Weights of a small transformer language model.
Architecture: RMSNorm before each block, rotary positions, no biases in attention or MLP.
Training: a variant of Muon for these matrices, 82M tokens, 5001 steps.
Each number is 500 + 40 x the weight over its row's rms, rounded and kept within 0 to 999. Layers, rows and columns count from 0. Numbers have three digits each. The size before them is the row's rms in percent of the matrix's.

# layer 6 attention query, 128x128, rms 0.0906, rows 120-127, columns 64-127
142:466591406507495583493536520488470527508524482544496520442477551498523436513513448573475508510492427512490500447484538596489483553500574469466552450572456491526528433473569472596472515533524579
137:496519524599538510551466471511525578501508507477489475512549498506516462536491500445424524566559404510556567549521567517475443467453467456464494466417519459444451523492439533535546543546539501
132:547458458521486487445485501480467555495498539504447485477456509450451508518503474501474433487386493513525467555552489501471583484526541482469506491462529491480422471534527524531449519563526531
148:481573538485524545430477498503517509514486507482449548473447527528511585519572571446566536499493490439413532516469512480573506464528516496520389567496543515493531561513469488452544483493469472
142:540612460455511542526504513522552494468457584562427444425492465588520559474461498522472534484445491542507478547500456488471457423500450503485489491459491444492452467565516532429458515455523448
138:539544496531538454389547522524522528489458544435435562519496490468497481457524526491536502504525497540533520486509502579546482545506492480451540475509482563482448451516562616517569477510502482
136:452480517507513551514528533500535528514562465490473544498593523479432508483439544527438470507489471442559528451497489489465548513471489487453481569495485475469480445459480492547457521557450511
143:518512477519547457434537530375426502468479456503465503453515544552555513547455475500440517488455573469479642436489439468490549542495452503472498483529500474456546572518570470504499516502583490
# layer 6 attention key, 128x128, rms 0.0935, rows 120-127, columns 64-127
137:520547455524449575494558528484551564564551417527508490509537484517522434535474582493538492492432496535451539547445502515508475509515525484571478426491490596552536466528509553418499545563542516
139:466574486580466479444506442540498534446503548529439526555482488487509544430578521503467525497506484434542525507545538494536497486477523434478572442449452528478499522520442464510460563527575420
128:498470528513528498443490525493486562482487535459469485472443521531439511549513459476496516538422494475574499420506507439496525482396566468504410494448466508495521448490551542499505524521521478
147:520504531428548519435485459538476449450483545503453476476461522495519449489466498421553487465590498532493537571531480501456530480552455489554399487590500521400539516539444451486492459544485479
149:492562504543512619571458482506497497524485510520528420535520472582519460508478435483546527488505566459473496556503499440492485458494499573514477494469520441513458486459447598539407573481512440
133:560526480544538467412478483492458537499553527411510486555505521523518496447571462464494484519545496477471549536541531501514467486585494489476510559472459575484501512546529571420476565472500477
138:513455482546469435524538500424456483485541467501463537518475525506508555533534461486442514473470449498477470496488533498470466568447506507494493500483552535473610450436437564533444537504500534
145:530524514481455504403597497491508469504535462526512495524567479528548536577447579514470502513541552497484571518461469451426508591454487491475487508558489464513493552469565508588535469513508521
# layer 6 attention value, 128x128, rms 0.0756, rows 64-127, columns 64-127
115:535479480425563510489544462475474541494574451478492518492466428539519478448460489534549491488480516457528519491459526487447400503473535505455545484479549515581492535459581487445499452451541484
109:547546474482571534515459513555516508516485461499480565472468487486451548494450479552531518511464532538513504483528476436507392575553483502512560553440553482498411476540528516525474500527591523
112:528497441483483531537526603498527427493547537509512539500519502481504494423495498488518544537517548439465495563532577409484472575480470453508453486483484496437442522478515531493501465482477523
106:536461535483477452509418548481482450536506521505463462603491523519469557523530575464453463514548594469490542493527466490520418456537584524446545483524472506491424530547462457518459527462429490
111:466475438465521544419450527486469432488597492541534557446511481514508459501503503487501433565473576499500496523468625525519599521506549459486587579483516476473501496431527519507530587564549463
104:519493454555491597536544484583479471509359587503470479542541539496511490515484524453467516498483465491518529522526504490528566541487438498540452536569555540512503489523512522521574535455539534
107:514534463498564520508518385560549501503514506507511499518459528566524428474465515548464505470443513497436498495513554533553523470426474554564564480586515508543449480539453510532463511557551475
102:463535500537527457437452545572511486477501528466485463531532486565529474450519447519527579453549544541574511407545503477514436535466430453474494521404474506508406511461538519510485509494465504
097:536553549541490487511499453478480464569548449511539520482589507487517485475551540477576493450562467428496462486543472498459519499553541485470502501478507537566547560422554496413490457591487471
110:539504519524502513515559525531530469547404477485470503517556590490389399513528401444501523490486538505492521506457491465468467461449570497481527535546500420514435521415509411465525568499490502
108:430439455455473494542473542441580491478519547526495454510504541563450542519535576457435496490516507449424527516481402542501518524462470409487481494496476511450500548554444506455508524457460489
108:514482441500485507583455510457531540533504470483499442566473455514533565499443487473389584479499512511567453448563474571426498564557534542538467500483500512476476519495562499477457513515543499
100:463498474481496492499514512509475459481425597483589499496526510499407407477484456564556506493521482456488501447398491371495487508537541456511525493474482519562507460454553434499476569513578482
115:506529512461478486592480503484503540489474422440504545557486574493520541517473454480483533505492516491537533500530497470502439456524501530474522496475543523473548545541496540515603548439521548
102:506500479510520543482554537493521509504503465478453479495443478524483610508466546538529516522466468431489458440464606556541541495555454531532503495527527496478508532475583528486529431554531505
105:487508545524461464503508502565570438528489579479514457455565499476510554453543505627516608488502502482522484558460548541544494562512486447527531553499488477542562441502517546470507502519437565
110:508486558512519514441509519531516540426479452498506552466473570424533523581452464537423499454518497501518452547496460502506501498488514486472601468472508518456499506488463457484503588546535566
112:546509490436460536507509571465531523472536479506499456501530477488399443486538495484504470483522585443480484514494546486416481455488496419523503533493484445519490492527467450495495518538477505
109:477477433533511456490501507465480514508483438494568469555546542539571510575479502517423445396556516523485529525485498534549557479509589443446549557555537487489508436480514507448501519436499527
105:494495453511533531479543495532520467516516512542490514530503581408553439508485573497510467490459481482589478466549506492568580540565502499518539445455499452505454455438517535514492455473485533
108:519524509496511504474459573495546519484507425422486473549552519505502455595500540514518502543511518502469520505469452446489450453540521450482451491527582521444558576501525522560496442519454577
099:567474491499521481518555504543550489536439526407459430525538393465505521496540572526483433498512474491465493498531511504532493559530514497570501496513470502453456520523503561515514531484444438
106:570505468518487493479470495609545499498513532535462490426445534462508548503534405453458545504439507492432485480521593466551529528481492563511484425495489491476512443535556503556530447492513528
115:473509500548520488519467458519527572476517573516502514506548435514556474511499593469490516487508449582490448495478490545465540435469518468521503510478537555475481512516461494475441520545508484
102:468513506504528499564490454481503514539448482471533445461486500528555516541508509477548452503482458444454487556465480525472517490406538505445491511506558499413492537516598534526583419538547562
119:482479529470479503501498498505476478499487452492467526527568552437558437473520424490555495569441518518553477537512540475491400469492468501582498507531478539492429525508494458482507514568512523
111:520446457510473506539546599626432462439505578465516468486605515472533455465512445590533491509511530572495536487555469552524488497457510504521531524528489441491477440506527553490533533504495517
101:510538471452467526432517474563524535519436448481551487600492566448492537527502500524495485450480528503497498441531573491517465451549494476523519496547498525499500507435533493552479529484518486
109:482483539504469466541466461554546578511416505497562451494515507517537476472484478463476465542433538542490473495478516493491481543456493500459530474430530405404523470587497496479572513585574454
109:494502508433476460475449440487482482485550525491495472489538464508514469515479448467541480559536488516504477550525506519473526523503531440412509465506475495533539490491510434476540534469521525
112:533456504517437501494453503525540590507544479513495507494540452455482549496522478531523442567456449451501504521500481542526389444530404473467463444492512546509457507524487511507484450499496514
113:555423504459425513478491522499463488549523471494464480524501451450468478469424472440470488498500471486487523540523498506490542449452504449469474493470536484405524477531498439470519510504488482
109:466519551544512498570486476541555531499508460481509535468468509516509481542486508496570432516459500523401505513462476511581485507565483513496479417476550535508553601495503507475509518528496525
113:537486459473608504521473506469561512465469529441430424411475477435493514543499495454521528530458433551491495496471516420532433510541489478533527447440505511440509624504538520520478536495509501
117:518450488517433436516510551553525494545453538548478530573521527492490518500467564514540501505535515457432506535491442451516434468481480495439523447494402516515564478470490540495511548514452615
115:446424527562471461458495558458503527543517567552557523514502443505455464528464505525418486462535556513505497475491572574518532540559539490479524498510525496526455457528563480473445551508470504
105:514467449495575511526579578469462467447521488490507430486550536470561442439492536492540484498469579493557545470421504489491516499423550523498534513528505515464458449528419535519418515498473529
101:489503560515499513494539562559475509513508505557478474516484554503497470548549529569462542518512446433455478483588472456519442538572450437449470499510596474470466467553497445483457473477536514
112:478522498452557570470477546566549538508536493459457509496476536509537567521552500535504504495431475490475506522434476547473421488491478469422492532593597483499505516533539524571469516495484523
107:563590561486483528464468458475527497526475557478543558535457540490482606525474542516481622432522547455554534496508531501506468511505516468467491480487502413473456509455528459476503459510494497
107:503464586410511491507467554492491534508453510535467500511525522483498530543502468508601511534456444495422570535484500487536488484486455488445542552476487480518483513464520448595518481507474532
114:518446487525424543485497504466591514493544503508497532522480508529445527493569467430469567482531511549415476493462523535459498543551488510535548460464538484466507511460508559502578490528430469
123:539486497449463595515525548477513540464587506519470535484460464494449438496498532483511490502509444526520463504515554499473563539500562528432487415458530416449487475462522504571471506520534571
119:532542521488539510509489553516484485500425473503509539515537437423444476487493507521488566544505472467457488507590576452531450506455494448540488501557556531476479417435523456455458532477473459
105:431641539609459551459520518477486548482483481488455449534569534567482515556437459497494471512478477523488555524517498496428431485528523551441513446531477505486501565553452509508502435527484470
105:553492503531500509482511470503431430620540514559560579480534539567528501523453465523451487501527434568503528508512523553438509473513504468492490507516422452466496561465512520497510446526510562
104:448500471492485519525538501476333466590546498441506495533513497486544529554530434526506503418442527510552503466486517476524549469549581455489549533534527469501459485479515543516438552457530508
106:504484458480484528484515463471516526526530500574429449544543574525518504483490486576525550433502545464503529488488455514461460487495511521546547483482514506512500471506499481448477522587475401
117:457507460462489475441432526480496538486518488519487488457544466554533480499477530477529505463465511518636458483535517462486420487504502527483510483570507443534490457551516586410495490501440489
092:492491418486455537519520524490466471503495516487484479470494533512518458502510480519454498525540600502502459521526488603515452493441543487525459541478554528494509471476411515523506450522558419
106:460493548529473522506520531489481454531500436543525448485460544551546469498506505390453480484473459530544530543480600539502456505489475502540468530504627503498434487474465507418540435535484501
109:523441535554559490471496433541499459532572489534539577552571515508488536568492454481471478506467473445499532344490487550558517532489501474521544525515522482510516502485495464504455474516522445
106:434528596554558536493498463540562512564460558496485502522575559449500556494529534501505489494436506468536518449542540550497434529480399472482436438485474524486463427523534502546517490433506563
104:494535530416505543498476498548495515516562503511485480553553480587501485446445570476519575526550510462466554518448532482492542458522477499538548529483393514562479497509548484508521487499533395
106:434525507474547543444546525485557506509482430511500531462481505535418511484466465429537520583537539448492460475484488556586453524497490470531470512497472488421438558484453524450524550486544537
121:495486544461419480455525514454485485556465507460585535432460562554513558463559491485579501494477507513465511504455495437484459454448446464594528530491520462581459664480427512426572517500554536
109:554508491480426542524555485491494440528494504456496472500610542580493525449505500519410436489536515427495532574522417484546427460466513479509535502475502520489458498422536533520406504589551470
109:540565502471517474550489520478545505570448477470490507506486536509610531524523455486499466538450515510411454454530472538422484527519503473479503457527444540489503480499470498534525478487550538
121:568529486461525509520492527508491481516422488484487529478562446521524544480483590505480385452505472467506496503460510477421445508552543527513481495463509412554461475462489491535559547518492627
107:466483492505508475479376542516562441487476554515529548485450515502487471495475485571355495495491479496524523460418452470540515496480465511437530464541512577531497505449473504469467478417526501
110:492465537455520502434424517573528526546525496517525527516427619507470536493432519487508542480519496492481515521466526589440520462534478438480479538460477481512487523490519470590536443543529498
123:479518483504478479493546494446489505440451532496519530483517499553440531396446583518498521489494538440515462494514376524431522520533494422448486436493492509481482536503566518486460529534520509
112:569515519466547529513505570484473497472474550479444547540531445506546400468482490518455511509552547490529470462565503480544532465472575477483602524507509484442494536481487517530536522474512541
104:555451509495437458435549496452588450486453493561571447528495480468585554422456441504510443463433430519522477477527491477446530477507492521470492483468530462482487453517522484547510479464553573
# layer 6 attention output (transposed), 128x128, rms 0.0672, rows 64-127, columns 64-127
109:532537493559557507518442520524465464508396544483518447474469530482459496570517468459488509522509484469530424526560482585536517502513473469471525448551424507485528489593456524543526577542505485
101:483455495456509449463460453446465476508525576476436418488445477520548461537470514462485493499472471438505417502486602530496558471533478465508479403489398502519544439501473490551485533486483524
104:551475546501476408507447439511463617511483495477520482537469470494498470500454501492510466430463419558536477445407499570497566435511544433496516472478529502539551513474522456515530555502445503
109:442557436538538546444510493554454491501440485506520497453557483479548499491460538585508474535469473502516541505448487511522469587449455473560433467525566579519491499521484532477569446541552450
103:546483543523457493565528457535519576453494490482552483442551577458528507522497488463526529422601451499487516428510492469503445498487496575512421504479427468421410539517480478514474441441455549
098:515535543490523407568479521515557542523569504471516512485474469494505503436478487508549426418475512502445470473528525466486538484522565516460493555449485556523543568471476472551443471511523503
105:433482536478474492468428579478456476489460500415484508481510555479512562474542490468514457544534476515510510524526474431400483553588477565540407436498448461445483482549553469509517472487541532
097:509501491397490534585532502434456517602522446505569452459511536467485500506432467529509511496482492486514425571496458521497527518497492549577510517569503481454478462541469474480471455540480516
095:554501503479559459476485460489536500456462539498485536520518526563437513502442489544514492498464421514462645442460475502566451532460503496512501528602534461490482477616492558524433503451480488
111:500601454493472489483471490518439562435572504526562569444438405546531579519486575504548516460551499447491504521509445514487535533554473476513467520538502574499520491564527618528522470467530449
096:487537568632488549473530539528514454549496508462484492476522473444529485505545533592523523568427446501528468509528555456503511508445556522516462503519489498548554535444511448532554548513514497
099:410548560506494536458478527511445491456487505570486493458494477520496483454543490543532444497484481533476474558512491448472508419527479472498508523515444441487547501576429532586590491470516546
088:543528529530490596515542457485453546417499453461460520454486472540539528526494502455479454524472544552442447528499520598443503518506448569495540515566517508567570508545510530451478492448404506
104:478434483548551518465461508518467483556508509517448471432524489473526461514505498484476510488469457477496525481535466561487525547506459483482537488472425471479447548515547471529444427557515504
100:518484530421532501492494468529528442527445513523514509564479518424466436513505518478502450444499482562536531496551518468444467546435541472436496478443468498518465449476423481525514530531467499
104:493470453480492480433508506450441547508472523498497498514515502527506482503507492413492457496399543481509485494514422476538533461505507522472503486519530562482516550451508472523479501448521439
113:537552430509509533579472519449481425510497561522520436532479489565468483464547517475581528476499558495441506496500540515473504509493465557528473560499457495512484508463503514518523446438536519
112:503452549516453558455542479528464548514471531509484481482446519497578498496428525548469538474541496534466585449475470548524449588521520495485537526478536540458481473493484545511534556498443515
098:516528547541481484588510536518490424448490513502489532405476470521448517499566450457579505498460455486525507501576502490500415522502484576529438484486439496461503509458432504444566502518558446
103:469473562446452494576457465479496500469427516414534531500501440530496530453483470461459526425488446501430561552470540467439416486545452514487460526532524534530523466534487464521504524521513506
108:447390466509523498489515437496489449465522576520482486481492505476463511489526436504492488461524461521509546529562497646557471561448517531474565508496463530574497492415483490446536515491513505
092:486549506491405541445493464493459490492476512572538472534496557521469518482507500509458530448474508508488472555469524516530549502458472495474467535529532507549611526470483469501491580499551565
102:480444523482448445518533515454473562507438477500546527558479534524505492519464548469560456510574507460541504500489464527413495510543477466513465599495539464556451541425485489503444585536442482
109:508473526452514457455580519487585424518519496493513484498499522514478485481488423566543498544533480440524508453534460477558473518534495540448445463508482444539546447560552458461503447435465449
101:432482497524427505513471478442514438419533477478492513603486482511532483473452544473453571519534525561509482456519456483520480506592492488482499453492476525542518493436427514476466586442474422
109:520504544454482478475515502510499484562539511480489495528512406539409512487468547449553518476483476479488566442447502536498619544545467479443527423486551519474490448504517450513491498440462483
104:482562505475490447487466408407524493544478511479506535514472548516471556505529507389509499425458424524472433497510505458552474557531500496497523518564480548496579524469572473504473460477466508
097:522528501435576514487484482468480480516516649484484503390445484531502464478466498444448532469506531478473524496515453537498581554470536565455489603535524478467492491572471520497516472507471525
095:497476469473447557483518578500507430559504533490446470551455528507450453473465555521496492541493444500507552493522504584497501500538444583537439447522528580553499497448471472502441529444446508
100:460451517501507531559500565430533538458478467588525538482561544511502516494515490506491528470511499529481493459468463540515519453482424503571478546489544536478530461486412529551453482573517446
100:557480453476506553531495534475491457486468567455455467535498459449494480455443523503475510463444476557503535537501511529440585478496537468543524529522541485555532502494511531543480538491466480
118:505570497488468448478498522544495459482502453554523523505468541517508461522564468531520456460529487526522483506439534467473478505437428512506520462509438515580541513482455498495477423532489544
102:488476464523450471474479537475466444563517540464519523495482511495431479453539470461491480474507527496524533444565555466504478531470472506524541498446564442517582482452499495547532491452498481
115:455486469531500492501504493448475512467565541468591528542502487462515472468451550541513486520564511538540440560522489645461454521473460538483485535542463459602507489550540471545525461471498403
104:521514526549413569567502535448479526451491487418434396504501461522528449502507448473537486476447511550506517492484579598449519498498503482525482504498578555511509563452462424465564429490483425
103:559504485487480564524468482575474496495489445543406465487482514513533490451487537536554518601500487527518508499485457452475432475500447489579471528422465483502546505521508494479453384479543545
098:529547481488479499511573475515473534516498561505523524481514453502487467559470480543514512476524413486492473554541493523543404509540448522530461458472465552452547583507598521485587466495500447
098:470502471495458478530502470399558470509466486492518494444490429454478548493493460399542491527473565513497589505472508542468575463448497470525571465475437520567526522496503488492499514511493536
099:529486507516404463542508497495506519452579493526503470463508489415494456523482506427475510469524511500527437497523497439542564484513485477446549461407453449511515553451548514509531525466556460
106:438484448553553420519454515517460510578447462558495473476475402531557456410527429513479460542420542456488459501484467499470510454515491505515481575556473550490483458490422523527484577512542525
101:499479537536435446476473532524535511537582445443517558507550517520528473495438501469454517510558566522574444447565526563422481510434512508495544477544479538478495530481490487472496487432495467
103:480530621428497539522470527586511478481608558500497492506463519439545491518470528524500464471459496479541539526515440496489467491435518462453483587505512457536487468501456452556434507505530563
118:507437516499456486536466453478464534477474558494577479499475557489593445530498529466478533474477571512510495447464472572509427486495437518475523550488495469504557551535569598497461552529468536
111:475516487489441455425537441544523529530500519477478487446514513488458566457483450469537459457469567550552537431453467503451540512532480526435553530449467503533499536528443561492530532502446462
102:563356491450509513531503440537515457518473412492494575480481450498487533490502515503533551478504547489500561559535456516514549537460495450578500512517487503528480440473492485480525476490548506
094:486421481478461492463500536471544558425514447495476495536449484511525521508543464500562483469472520473504510469488506444554453544500533583508540433482573486487496486512578567546469454482497513
092:574556483533522426452509449591563496421485461564527511491466507521578500496500468467565528496569432421464514524464467483481482471484478570532451478526497517437513464496478524433529507530496477
097:470511534547520480490507576524481496509494486451497498452478468457450541498485479467417453488487438502519403480552535448504521503514479515511475503514436497517407482549541517521506429466512556
110:509506507528513490540510522488504487484481493486470469488481534488481553471461541549458563529499508540479563626510454550497475471557486463555476476477422429457522496506527492495543542583594474
095:456485555511515436448516495532595533464506497515486520457515468551516495480554535494561516514513429523456560499533515444480557515534494505505527408493456504520473506459526430419534556528434499
103:540440513513513443503482493570520527525518545489476498485534395479426458471487515558563496468460532489536548442533473498470526566488522480533485438473429528524539496513512482507495556433466516
105:536478507500454525496519529502565543475473431494501523429472485521496445440545495438548527520514524541456437553478454421521483495469515512465487476512520515526487511522571490522439494566493502
108:533481414489441497515438554490482470493486446501564498518461491565497451474461480499504570528531507468512531517504445457436595482505515502571487545538576481560479565507451445495487489556484431
104:517476503517489491487531479528457465565491454437512537481502558466458609564495397555477462545444477501527479546497482440520476479478448510455509468519522505429494491525445514513483510510491557
103:508467523495475492512480449422483542461569556508516500573592529501494516512488528523489549543475443522592526543583488452462510493453546532507493501496532538441442469529526459524470466572489496
106:450500460574558570495476488508519501482568470427483465586457505466485504521470482509492503497462528448502616495479522519464513541487554467470563448563439568389512449521506454555483498460449483
102:459510537468564472460434451488467528430525474535498507532481441466502495454540535468559539456495416544454432443483502518491522521431495512502475517621521467418497484559463495468562467491428488
108:465475532579495522396479486490444493456444467479547476587473431486438527465475523535468547506503524446583550477528544540551586522535495566529514479564573545459454505504525420498554514523478507
121:524514515529379485501493506552480583493525456548489485484446508483465500523533517516529556447504521549478566522469532507454487479464440485400504505524507548417514544502477520540488481500555454
097:526508421559536567496516438482446541483457454532458479430476496525449494492515511498570490590482570495465442583510469517491527529555474474506488559450525460532527534531543514504526526511496498
104:486498484520465486506455501470447474484517504501500420511560463447533496499474468569447478550495505471527509514487492476478527446433530513450551519517563525469457553533432544436460555475444556
116:505560476571555516523473537472503483545521481460467437538532554473487466558612504545468512489446434505505462591475565519509471478521489539514560524499471515546472493531416508495516478418529529
105:519578491455468433480471480501483486528492488569576431505538519496524546477490464547516455467429405520433538552427519482476478515489458552557416490496505565470507470501534509523481571481467475
103:489521508521559479586438588469468578507520519448451530557463514472415431501516551446493571518521504482514463508443561531525517481499438473537502495525487525530485507537501482475497511502514523
# layer 6 MLP gate, 256x128, rms 0.0784, rows 0-23, columns 64-127
099:553533527496578526489478545437526582499433466510515427512496467471541514468536530589513474485410530494481498521541463540570565504480510458487520587592537516592558522523528474556535604510503481
102:491523537568450501515474501467428540477503523538524488494543511546475567522553496457565498496521511416509541461456526484567516565429506512528519493519527529386440550494469451528447478472454535
092:549562540521561505464479466515471429449468568456483401503471482518482463485435497544506520555471512527521486471449499500510540473463535505498541535505460501532581479582422547519542593465473508
092:497549484544533532578551536432451553454442495522518551531509559532467509422521505526411484544409485538468557477588553436509455505472533475509508518555483494530477457471500525518506482616524507
100:463472553438479505434500543529515494468462456476574546467464485577521581500530514545586537530501575462571494525543515477452498537500547465487474522473493494458493516467542428549539516509543531
097:440553490466436496420599504527496453471462511478548518507451531520576476428475589484423484549485554508521472492528513477518479483499511511464498500520524537362491525471507516431496495482480451
091:508405524532490508490517571520512520629551461489464545497501475491520501472456528518420477413492503565579526503515500438466467512528505593501527502497446452515477536508548488558546465554568480
076:517573476469504516565523501502530526391527531503477565535500526532492481458444523438486537462524451453524531462491492520512569417457440497437515487514532514536561507518520480453474511524516472
092:532513454484543450526465574506480564551582475548535472437471523558504467438527538546525428491434495504468564547490465485474495539469530552496459531471472514507499526470480470447530496482432549
104:507567482573447465456556499479466563507423511525488558482501488559476443480458491488431422476460484497473469459488492401534513487430483482422528543540496541530505536495524461429443542497455432
076:468447458475477494529555543495569498479518508540563523545534518505522483483459465539504519439560500516485539573590483441488492451528446494464470485466572467554526467488553548502477420498402501
095:549412526532472444514553485543461423473463545516543567486489508420466523497516449546494480468500497520541545449455555487440570495487551468543500535522487505433529477492522466508491571544519433
101:536525521476554513532461487457487515545520514455488511594475439458545562449499450498526512590447545453519547566506487478526583504576518465460469454466559537499512539515493549446532487551490470
098:503519461434442570524413453556545512487522480486488573502522459411530585482464511550535465553489505537496539518598525492446478610480489453542526582553519518492473508500525577478527541509499514
093:500488561465417431443484478476469453547493501445462417448442472539503538487526475429523528545508493493480531485497436476445535455512480539516519450548504514447534504493461485582462417480475516
107:546463503561486515439494468535494442554528448473586445479475443396511524443452556532494553533517507572543532436510544517478479405549514489504488413493447438492516518546535490479496477477544533
099:545509557490511491490490515524363472458472413432480525452510549528463462532465455456482547489577515558515511512496489511594512542499518486478520481564497466486559454574495442442487507486502479
103:527594440505414487523522498551437528445474435563502535397481446429474497409520487476542508492500578534442489450501472477575455502514507552479514501520482534558469465463451522502441508474538515
098:500484513476522452481491454570526562526497454510370503574491524453509421515434500512478574549468480502555527468482471489503550572463515478517555456513468448486443482527439532535517507396505550
091:498439523557517446528553467553429480431505470542547445492526486440484549530546541469412500502479511482491463482469491441502522506496497511557485466499436412546582458503443514490576483468546526
097:496550496495536489507527507494464572484459484537501499408483480543516556448550492552504445514373463516567515493498476572495536505477516512512470473570508487486558470510476567532554456505477485
099:456566537555568591442488526503595498585484583527534504538501502443503480489501420517536507495522554519473459465505540480447459536537526496389542553555530497510474562499496476502522486492562496
113:533463464465507538521531516493518469491509457583483568396488537536497442504535489559522512503483540572428509531489483511508417518536514475506467476550493475507497416529494422501492574573519478
103:525570462511540541517518512497507434449543517576479500473535511424491516516507467524508568456518443466533521519466452539509532576472537515506494500507501583514521558432551516432481566515484518
# layer 6 MLP up, 256x128, rms 0.0781, rows 0-22, columns 64-127
108:473438508519551508470446538521490467460508473505479479539493455486560510459531508522602503449480537493510484511481425490508496517413564509478493579476511494596540544469529459607503476513524501
101:460485548560528510503511438522482530509524464593481556543502555548541570512455485496544508474502413483541521442525564450569527566456533418545514443527485466509521525482496474506470469512477455
096:416471537530486548532493495363566418469528527535497517533478441552503487564505439561519512447505524475569532502538447502450489517452497481562474484501453564528545522545483474477542490535499474
111:466502481516555449589526471475477561494479579457509517472488481441465525382496515519535477539482542527497569556487608433506417490465495490422521421492469512521494447498479540524496471540510517
101:477523482520448558482394505479520444593451494440495578508502479489477518490464446483525510416590440555569486460520462482505503539542459603466492519507539423524546587502490539470526452461539468
103:543471476485459554491518502477515509531495548412553533504455409535418413457492439526484511460473495472525432530518426527483432487544523595496492544485523454468523536546533535470557496513490530
090:492506466537557501578589487537466560472438532498469478451444507524441477498415390490552472498566516520441483466442488536462483531409543484539440496507508504505497528577470479481510510579505452
082:490542448502497393488470437478460461547452459503486488471492433470468564535550575507456432505524542480492458546544537496546533517511558543469445494474493528500491525467549554524592550458527582
100:538540462443494530515476494521543495499543476496542470447483601487511437454505464501537539489498486460578498509555530486530489501465507460481545507457535467486560550591461535462468464474510489
110:501533476474483482537492498497511522473535543502514540538493477517514577539475487516531606434481511469488480572519515468451515534456456461525553470439473534533517549523547500494530470454536583
091:532459560511498479456545492495541514513538531480409582493463530516562443522536500461507469527498488525535507457417548529474511469513488521542413487460453479500483509585468448519557546517446475
095:500547477512538538470450447433491434491444471463467517459539506506542435510556455539538535524555575584506519433525516470454523527453449571474481504512469479571438509573442569586477453489492514
102:480508555502539510513570505453546441473506503480470466507418456537569492445526491535495452494420555446442480504547449468469517483462516520509495472490453506591529600579525487457511467472529490
094:481509471494500526485504490492516520469568513464480474515516527459507525485427444480500534531492524621542492551491561551535520521591553482495501572547571470484594482511501506490575553456415513
093:428483510456451455467544477527509482555548436523469464446525469513533493477494470483539537570544483514537502455409463493538507471556459450525519448499519493512481492471434486577524539449485574
100:521509525455487506530516545482501531501507570508520525511498523510543533462645371459431532489478396490453558488444454548523575476505521510510489546549510537460533573489464507495457490499510477
098:535550547596475487522517506504498484478485531501456525447511469491438542438500449580529519481469520519519545448492526519482544516474427574497535456485511432471551568510540436525566530500509468
107:510471477535515519472478539543454505546526562474401462512494502508556501482487549440587512444464474442495539409429489600501562452406577541499506541463527515523490555483463484507483559477534506
101:522526625553468560445476515502565440544577527515483473524542515489431489496506558489543541604548518526515465533507484497482599517486469475519487442492541472546554515430480417528482525488505570
099:506486493440480533415539491564506506507463511528585467576529490477514514490534452375450511528515547461485456496515522504501523477513438512570515541539479503435496536583407511476566467512457486
096:474460494489532529478506512544531459554440508528523516502554554529506553407594501497419515481452504535531551513608477498504533457481482476510527461519535482477530485551480474419505459516471524
091:485508554453480450565516496480508547515573529483471516552475523492531552483565556464500454467469444535485501537516456489478573429464496449525531470505523497472512531517516535496419506486485541
106:511515428484492483531582495469522504509499476518440548434455475498513491485535430539529483537436483550512502572470463519404458552575537490495442495540525493489501450461510467443507556568522552
# layer 6 MLP down (transposed), 256x128, rms 0.0686, rows 0-22, columns 64-127
099:477542444535456483454492473544471398556551523504465531540502483481503474498479523479537496505506534453540614444381552472557457369494504513461433476463478493559526528507531508522519457517488488
100:479553469444511547518529536530478428455546532552455452533454496533530549427517460538455492500555533537513538503483476432493460525498473468468432446473468483537544508457544520484548470448455568
098:547497468439429446535524466567469470511545497532417518482519468498571454487575510441552497479512514555471471481475538526528476463469411513476537484567494515501420461505438492521538457493450496
103:508408501613505517518509525502463519503555476452597426530577457481479515476517542435583537541569542502538530506492563527505511402476557545465481505468434481529496511537505514560537431530501532
103:515452576470509540475517499493563511489572483507547471444518526453429469601481522545500484577453507503498515462526460511461508508473545600456512494542509501457551479482525537464486546493453516
101:531442518526480479536466465445558436593554564506581506472499491470447489510477485448426473495499482519446537439481470502547484514511489480431538469411593430459484510467454482489525514530544542
096:586483458458476540494491477440475402501483519509509544535515531495579534474577518495464499511542500473438404491509509524469535431584493488504479504501523457577611480478471531518502468483495478
092:508486525481486593579483509472490521424501546580502533545517526541518419465484518480546548538507451484444528491442476559483489398533497482474540529546512503501544440525456459500432401469511455
101:431474468481498477514509490537531508512394515484457505501509435416544511497511529518457494458525471516455423493485549559479512552485586519459547519502440522501504599450488442425578469512488544
105:417524492537466563569451537525536480546487526500480440518481521536476532518487545569512546495535482442512588492535536487463508509427508490552536494489507519557437411515458489508456485489524564
085:469506520497523410492464554544430503509490475458487451476524548436452548427570541528458567462438553518490449454459437524474468611514528498569494505583447467505509586445497476487476496482554499
088:445484497525471574498568488591560553510540569527498527521553535441580577525433421489464529465450515493504418522531498476523540555589590490463519494490463502456507551492509512494471523567487515
099:416452569479416442425530529527510474449507496470503500489479528459553472487518490490536511442511557449485451474436463511541489488518471465498515561508491467535538540537562416472518529486432480
095:462475474502506484506533550493449458533477523493491493419546500532531471507600471549554469518525558499520492480439547519610557492484488458492439480508482504552430476502521475498391499486452501
091:479546415519482472501519486507525526468532495535544562548583515506472459486528515579468517488475586452502516498505502507432472543475523527499518496508426441520519491588547459574520550447500448
102:498606503470530448568555524524538495441541509514458478485498452496536543521569428464471549490435463593532457503484479502478484455448508540500553507540534457497476547524486460529500527491481519
094:534470448441501454469493498459454406504519476508508465566534527398480499457484501446503532495487437495449429516533407544519502605543505473489499480507483544511448524528512506465553487502483509
106:515484446494470443471522472512483439477451516511518439552424469426475536422521503506508576462553475510524513446557441501539527503558534521546541581504510481403470448459477561507512485481479401
105:470417468508481504463497459519460461462565514567448539548505467534477459509509540511517478489484473499513514544484477471519529547528445509515410499555523444489494437426539592483529523543505546
100:487477505562487558485534478542499486483522599436489531442537566504476495541502555441520501449562552507501535579519450496441527427503389486519433499525520462426459482534510506529567466501501519
096:610457454551493505547476483528527510468565542560473467526473529505441532492578546509526561470468531541520470494483445440501421500503452470440511541431553473509451540442432460558442493540544491
091:552544449490495560511521514547467523496464496545502538418533527506493455519450416442543450518506522510496595443517554461526441555512487455446486623590570509479479456434516487469571446470468521
104:546506425489446508529468487496504574496503488559460520419487461490582514526511513518483505512487599510478562515559513445460466400522502502541472497496475462486494448439487485530514449534514535